From a checkpoint of a small transformer trained on Wikipedia: width 640.
Each number is 500 + 40 x the weight over its row's rms, rounded and kept within 0 to 999. Layers, rows and columns count from 0. Numbers have three digits each. The size before them is the row's rms in percent of the matrix's.

# up: layer 5 MLP up, 2560x640, rms 0.199, rows 637-674, columns 560-639
# down: layer 5 MLP down (transposed), 2560x640, rms 0.0507, rows 637-674, columns 560-639
up637 102:437474409515474550533459478580533519498509521551512482464508580535532463525524492492550369575451509509516498520510485469569521564598535516429476527519448527486510522496547473547458510483485491490552502455456514560529468468446571507470510435
down637 099:562425494519457561469515510514545470422492507493531513452423481461493502466482472540543497530484603477453501575489488529532479490446515454479509466543433571498529547512493579487458453544514495506525443501489471565553478495460431499440473505
up638 093:505497544494437529600542532477480492424607463523483456520503510450424527545504473439478467500441489553478517472545466498467451425481470512477499401522544466503552552504491586565531495431562479513581561514533457426462523507537491481583475594
down638 098:521470481508446518487550492492565509469491547491528496526499495511520518477492489494510446541465493477511506474452469463434512485405460490500529494460513553505477431477555470511519490513488474512522528502538520426511519522496401476452474466
up639 104:489489509487502468505364562556468481547446541542513490602515455491542509544464460481519508433555360522574448432468536536532570468471481497472551566452510479506454528506485569437493521555536468429516431588496555450527540483509494425440409485
down639 102:568526479495544440482506551451461490508489536479520547490446497496488500511509487501513570497520519554543507499452552482479523540516529603521472488507546548523527491598506515557398521607552442552525498497458517472485628415474498451521456520
up640 096:562469521454483478493515537469496555430503503483513452486452513519507524476474456468532492466474412532481434442427471447506522518573504492510486497544472490552484565445484516509494539562500519432509459482459499494539523546493484485559452503
down640 097:495456459504484476536443487511543568494482517500457402537487476518538450480503530481525527483428479513495534501511480522481535488486543513486510511520510511503534495543533592463517508419432468450436472578532482470501538457484489534514552543
up641 103:489491499483517478506498502469499528458570531446439444485414538508528473502471447470488502498494506529560484458467570529472596543555438426507483623503462466527514475526515487495516553491539514478498349599497447514525478460554519481490479511
down641 103:526542521484504562491487493572509522451473544476569552577457444437491544600477540462539494529449613512536449522467524510450454506512476456463501476455492441499514458499540467523461467439477474472478527441488481484485433465492477460505470477
up642 102:519485487496439452520484532514487444498481498446543472560481474543531474501535489559522528514458517497462575486520526478506494463516502506516461510497408450527478496489506444489469515508554477541549537555515481462545508513535460493556443430
down642 105:431482561502561459566499475563480482383496509518512460497482498443566404478512545440466497456494463492511536476413505547537410487510497491535498528443468503499456464503512480519494559470545451494497474468478468471512563571494547541477466515
up643 101:499486455516457476463425434447477502508485494555411505525482485474472439482490507518458401563492455529475569488500526491417475451467491533424523510530539581499503520518449427506472497551503528416534548529485511485531514433492516517553450541
down643 096:513461535509430525476546549506511416401518574488457560464548441505520501485510498451558567478542477481467509504517483500540501527458511479475483446535559476558530463498510467543533410484431519564477487488458501532536567516489472478549582580
up644 097:543531471519487373588503437472488520491581501528459529421438471451424492502474499457410467535525515531549460515458525469508599469517516475479443548557469555507459409546411586538386453494492565478513523478464455476531494453566475500539477517
down644 099:619543511406528501479493496590488533499512407569534497495455495493505444478443444514431533547470517533483558585489521560510501521577548483450539542484487494499552506536481499499527543510479548492393516439494486510484494492529474499495525570
up645 105:470565527489537496518498426464434416505471576488531513465533492582482468539513488469481566455548544521556515473465527495451494497404462421487519434519499533486582498591507516468470541476488505495523426506496570426516458463508557482480502501
down645 102:452501511515485600508528502478490425547550507520498501497478462511498507451486478461508521461453447499442430502510479481412455475459468489523539476530464432520546499494457527522504498465523507531447477475543529531495508486506480467470417568
up646 101:490454516444548491520581518562476430495527498499534417505495494523463579618472522450522486461441525564511542452525516454548620497455482443469492489488471538454537573462510526523461507574487457501474502489527528516508401470511547478523526507
down646 102:496467453590573433498469458503515479470590504456522475520495476462463572493568584560478529431536436465496425479529495546461550539514526463554464499506493517464469442578499499449581511555521498507527449542489491475454465471529558527530528469
up647 102:477495509464445556502488527484491561511479528476590487495531542508542433460526486467479510489536507451574511489531531505517429490498563456518479439499506508500507493521528493515528506475471426482577551457482533515471511455564614491569522507
down647 102:475471475484487516515510444594490493488487467532480422558494518577550461554521454515489492539532529487583549461500481477515527459573480419549531504464509589621426486517434438459558518529540456551494495437474458432474462517482473505568522527
up648 106:512518431493513512492453494471453522547562554511454464453411494488482496526498464529543472482554385514493467538504464508520566570491566500494479555533538462551503412507503442551443473436522472460567507541488421559468529463577524467462482458
down648 105:445455453540481485496613524472417496542522498502552477565510557477453443470535493504471503480486440495494504513490484587496368467468501545541491528523452515524484436551563490516511528456506499504546532473527514537541476524481483524529525549
up649 090:526535467446515460446475494516465452446449462540468509477588517485436533473415531466517542487454464574473509495497472474542454437489508493556527474482532442529485500496463414492448499522500503514488502442463485521425516518516508454602457456
down649 090:550517532514489509457547568540497510478521539529453466432579471486521472513489463525461581508535523401499531487584491523476497541448453534473554449428515465536522539522488515532510520538484573468508539441473543478467518490460468555565489516
up650 105:500485473582568512516515568529464496486498485562525501510530482502471510537527481455529539444474470499493483513471511465437540570531493496542486522502496496489431507501507482531486490409456473506510549515535467448538440433375461551524504541
down650 102:517436511519528460529504490586517483577488467480482491524537554418513496510472460429546480552450486433535488513477543551546496458489469478558506600443588514574453536518455474444525487474466533477493476461484530531559537501448461539518453445
up651 103:514455581534524458574533477449468523518458504468483546549511536543491533518439509546560493463517506508453548548433504556511578527515454460465513486526541516495474454573507453564575504520513531494541495483494543482514533555472514552473511422
down651 106:497457542444498476527472530480478510520479480526427451471538507491506477493472493523459478489474496553489510414615494528500469460487403499481500543558527456452452444542477537487446589453487493571455574426510581482445553515410471431518488542
up652 108:532467457491501523456551443541540564488470570502410481466523516489490524411434630508562565388523471488480534516506482388444525529528485500573590542521573493500434519495469465434517517548532537564493484527489518464472496497548513505470504492
down652 103:521489547503492550488609472505432538458520453486462360449455569485496472463513543555538556513485504546497504542500519493548538486479500494588525544532562439526391486506491554497461558497501526540421515547531488489500507540538453505485495386
up653 102:503411442454519551525553538519524491531447497477464565559412500606482431498521535548524498420443518485543565525489518455509499591430496417561496442465469501552530416488532438528515476524565522536508449510506471492533494494531493459450524514
down653 101:472531579515534512577463522525455423495465512489548515528491568524495461557498449484500524526473550494491505550467491445540511534520457508464481528473569498530506458435461515555605603520511543546501529492523493543472489515560441500472572471
up654 093:507461484518551540559537463475546474520517489542486494558451513555475537495470504498522494463497440558576446491510533498487450470469387447523506542397514547522488496457496482410493548482510501495537494544494496536484460467514548526484486414
down654 098:543463541486481467545568522500511459464516529484494472497439470523506537490526513492488467512520503468414470479474506492527502477493406415531449545454470488491562603544461531480523472438448530585538507469485444488519500477462509518484551485
up655 099:453521450517558477451547507552464450449432477533541495526464445493506472499478486548509536456475571492448576524463483453480592532521467492485454523481527459490527482491502470453462472501490531530559467540543517478497490501474511477559517492
down655 099:467507515434430582435531517493528476480538559531493510451455446443492536470481489530464540477533495455503423528464467512576519519548500497435494481525486471501412519470499543489554490482500492508430531534514554462496586490513565491509551493
up656 101:500505590531510547554525440518464513534516441491499475478536460556536489501550527562468517520637496493460462463487526527462491444354455428609493512457604508526492504506527493570581519515531495562474457491548466545487486524469477485513454483
down656 099:453570518471460566472540485535542391592486450439466475489552465513485477506475506490557466523521525472469475548543499448515480589592506478530519458534489453503533575517493459421506529560481457501443550488493498509492520539531466514532560489
up657 094:452512556540462505509540528417472512510500447496490457452503483548460447532547425499473485497436526459507499502412500439518491504482460474553542572548504460473505549458507498472472517545502501564533548509453520536406545451387488420504510415
down657 098:414510458549457542482545465525576486468570520526572560502476503512454475495532461532481487512455467522513515504529556502495529503567494551481483538525503501572497497458517480509491456536550488501582504481490524420511520527498493506510471552
up658 104:508448502454467499433433508527484466509546537472518510503533506538487465506490545454473544504497466514558454539520477508573479478501553517515459517524501569469459544511509405453489471540473524461549541500540432473503500515454589492572525510
down658 100:539466434471536506541509537495484490540524415467505456513412513469545465414505533476501513522436495493530496536533480543442427489518538581523540480586556503509479522488522416499466473553491518427506452496462536493463523451500511472524522552
up659 095:497478448502557545489481543483516472485492519532511467462483497564494550578480542497513550544578526499470486487485479470499537504520554498448499451508490561556525467442583522534548516483441512492516452489542413497485559534456466527447530536
down659 098:486531479441445506400457394469479416568459511450510513530585524509481511461416437483458581515526534561512512494426456602518470449481459525480463462503540546495543533551470479551553549487503446526567565462503460501570575503523498493508484460
up660 100:489528532523512491511478528465511567500532539548473542467485491473470504543474499599482532542510516529544520502497483524484403450514529566526497528491484449460414477554507528456519476513529558502473555551520498510532465499558497502522498510
down660 103:449505469539548497471524502493467523442493528491575428556524506495477576522490438550516520463426536493523570445489519539554532519501489442514583487496466525431514524534464499453525504537520479534503507520539480489550514511467500487587445528
up661 090:453512617497459508451542531546548457544519542410527442434487510534491486531496538534495492446454506476482458536510508464497527535503521537479489501502487530511529479559452462440453520527511493506495443482537453525535517477435509471465518507
down661 095:525533552548521481476528472523472446480443478482494469524463512442558409472575473531506469496493447479532530490523535451553589532542469536500501519476486478528499483512448536446446502486493515482501452454532506554456462465475503536513499559
up662 103:518405491505477527514443452498551509546540463528485554499468511459614417524430472507502555578515527508481517504481540523507459473512475502484472575566538559570479512532454503479517459518523479516534457488540544494578491526504541546504468500
down662 104:400498514567447516491483486555441532558473544538495523481540505535524437519461405483414499564495548583468470526460534531456503474466507531474456484552548417533494474469541525456453494515456542523573554525476547453495463543534456511529562486
up663 110:532450461516555431463501499596488463476470551525462594448488531462548497502504503490478470606535484491520487457514525563482547575499490484468424490471444568543586500434550513533491478487488501496493540570494429524523527550533482522480529541
down663 103:538439546419450533490511468511525479503497494503433488484494459491505579433574507507539485548479513505477536461507481481526529456483520445422499463487459506526441488427488516529356471522553470466480538465492500406503528468464523590497555481
up664 089:484511503515496503568520510525479454514533422538507509461504483486538493487439468495507545511517492497496457451459532556508461458514457478521449501521528520481439528477465536489502522434475524489447541540445486529509577458490526478489522635
down664 095:461506486534501535460482447461497579561558489567468449529426535496492541520491520432527570489481491500500550501474421503497536431493477568473381541444499463517475581483536466544517542487507514467562477468507500463474553449511527470445379522
up665 102:469469495492569486480466492488469465533545509444472487539508547474531486512541504557509518536484541523482435553504535590433478540526535512540500465510465596526522494485569501483634541543543479549575518474479496496500516446513521531457518470
down665 098:497484488499509534494454452503544516483487499547473428524523515451508480488457555511464453475567543469519487482492552497536452446485530468511504521502442450533477478506497501534453405504441530533465515513550495473517520614475516458478461484
up666 109:541552499499509472518460542534568511495533463489556496498505486475546575470486468467515526477454498553503503561523517486511551452462547514563480567473527506567493504452529552498511533549500526393449456502547546550543528477559425482479486402
down666 103:457471499494500506471511451482537509493495475498439419483491509472514523500473470513455516442526497557456460410470512516486477530423426476479456506532505509560460571477526497547514487507512543522514527476495453515476538513456515510433523517
up667 108:474434486464573428506471486404528488533506431444414545468515427548475491501466520491543523529538464523477544483558506456455498589464462410523485553506518447556537436564488503549430494487543505543475537543447471538474490488558529522495452511
down667 101:508547483506489459531544502492474430462485492503482522497469518535556512506504512508474566508573478496535477468505435508496491476526506546507500431532491473494493459524509450464430475527476505527506472492446486484496536419611497565561528531
up668 105:546507475467549456546519498484571519494538501431482487540471556492458453504475501548506458529526512543473477487445536540438491516480449465473563482568562506481450503542519511431539516465509447470513493468431503573486503548498518492552496575
down668 104:498524538481531394591530472472543477461532564437495496474428514461504501525401569462515486548511519541512445466533488458490456546478421513437557476503459433476558514517504385439519473503525496512486561477434479516436444561476609550527483465
up669 105:492470449475534501483451521531576470499493413554597500480564474581528568521480426511459446546441489491527471434485501485473517522572492495547548486562498498424493476562539525434519449485526499451504478527506521534509394561481531559550506539
down669 101:552481478452536458491446518444483466523447513536541449448499456520518521494452580514434475579504449476463481445510507465502437514464529514558522538483527515489496480478537570479419495575550514476543555536552424475504513552481563574499462563
up670 098:502537475492507524555500517542488481468497515521465479500518450460546506510492454572487544503493508538497481501523511466478550450473549467491450534510532521524486545448538507536516511470513417432543414572463507522509451519508484553495518427
down670 096:511461534519540477519516578520495565515529544457436518442522556490571476540528494572433478494548480544480506474574509599551444426509482466585458505521587422554433519513482537561428472424465594476504490492473460467552513466522498476548451501
up671 098:613444454519521536480478513499517457539511459482483469569507426517472528537455460554465455509440492484545485522537474518530432469583549489593496580542469504488558471489496537471560526533547464570479589505480497499500466407540473506499424525
down671 096:523477534553504448514507467474526564456493578468494486446482531520485507502533444495517509531517529501526488423467495531579546520431506520454533486505484482490442558528560531479471495440482537547490458473474548550545433551517480516568462461
up672 098:546458540482499461501498460439493495528418513472545513503497489472503490537560446520484446393559462532465460507617499477530473479417511526513483497535526509435485461496443501475510461521479535486490500496505470456533486552477483475537507475
down672 102:508491490469501528464475584511509515475469519512478447506484459514512525493479472552512528527494477454460471496514525440565480411499499579562511434479500442468479538513531493491468471462507510481492506535500497430505517523453523461538490531
up673 092:488424478490448491563407495530457557556514465525556586516568540533585474534460496465480566540477456473550529530466531478536488541458418534445460366492534552431566522421499456467528534540534517487485513529520477573520490495577482464610463485
down673 095:500498455547535479506548484550433430445515555498517480503441494494437552522459530513519551537542499398508436528530495472491482485596509462510523483524574483446532496475438492493444476486507561502405534591452468550492545485478565529507515443
up674 097:520503488605520543527534528498472433510556543506555523434493478543480427552520497491544443551538481473521574483535583488494485481457522508514444459508517437378478508480547531495520530532522513493541519417373434447506496493515521533480427609
down674 100:527537543493551504471532480468446494514476507485429515536502520451423546508505478461523556402597550545498531470495462519551427489548449506433516455538524487483517476441521459531492522412582523488451481523520550448508492491477493476483515460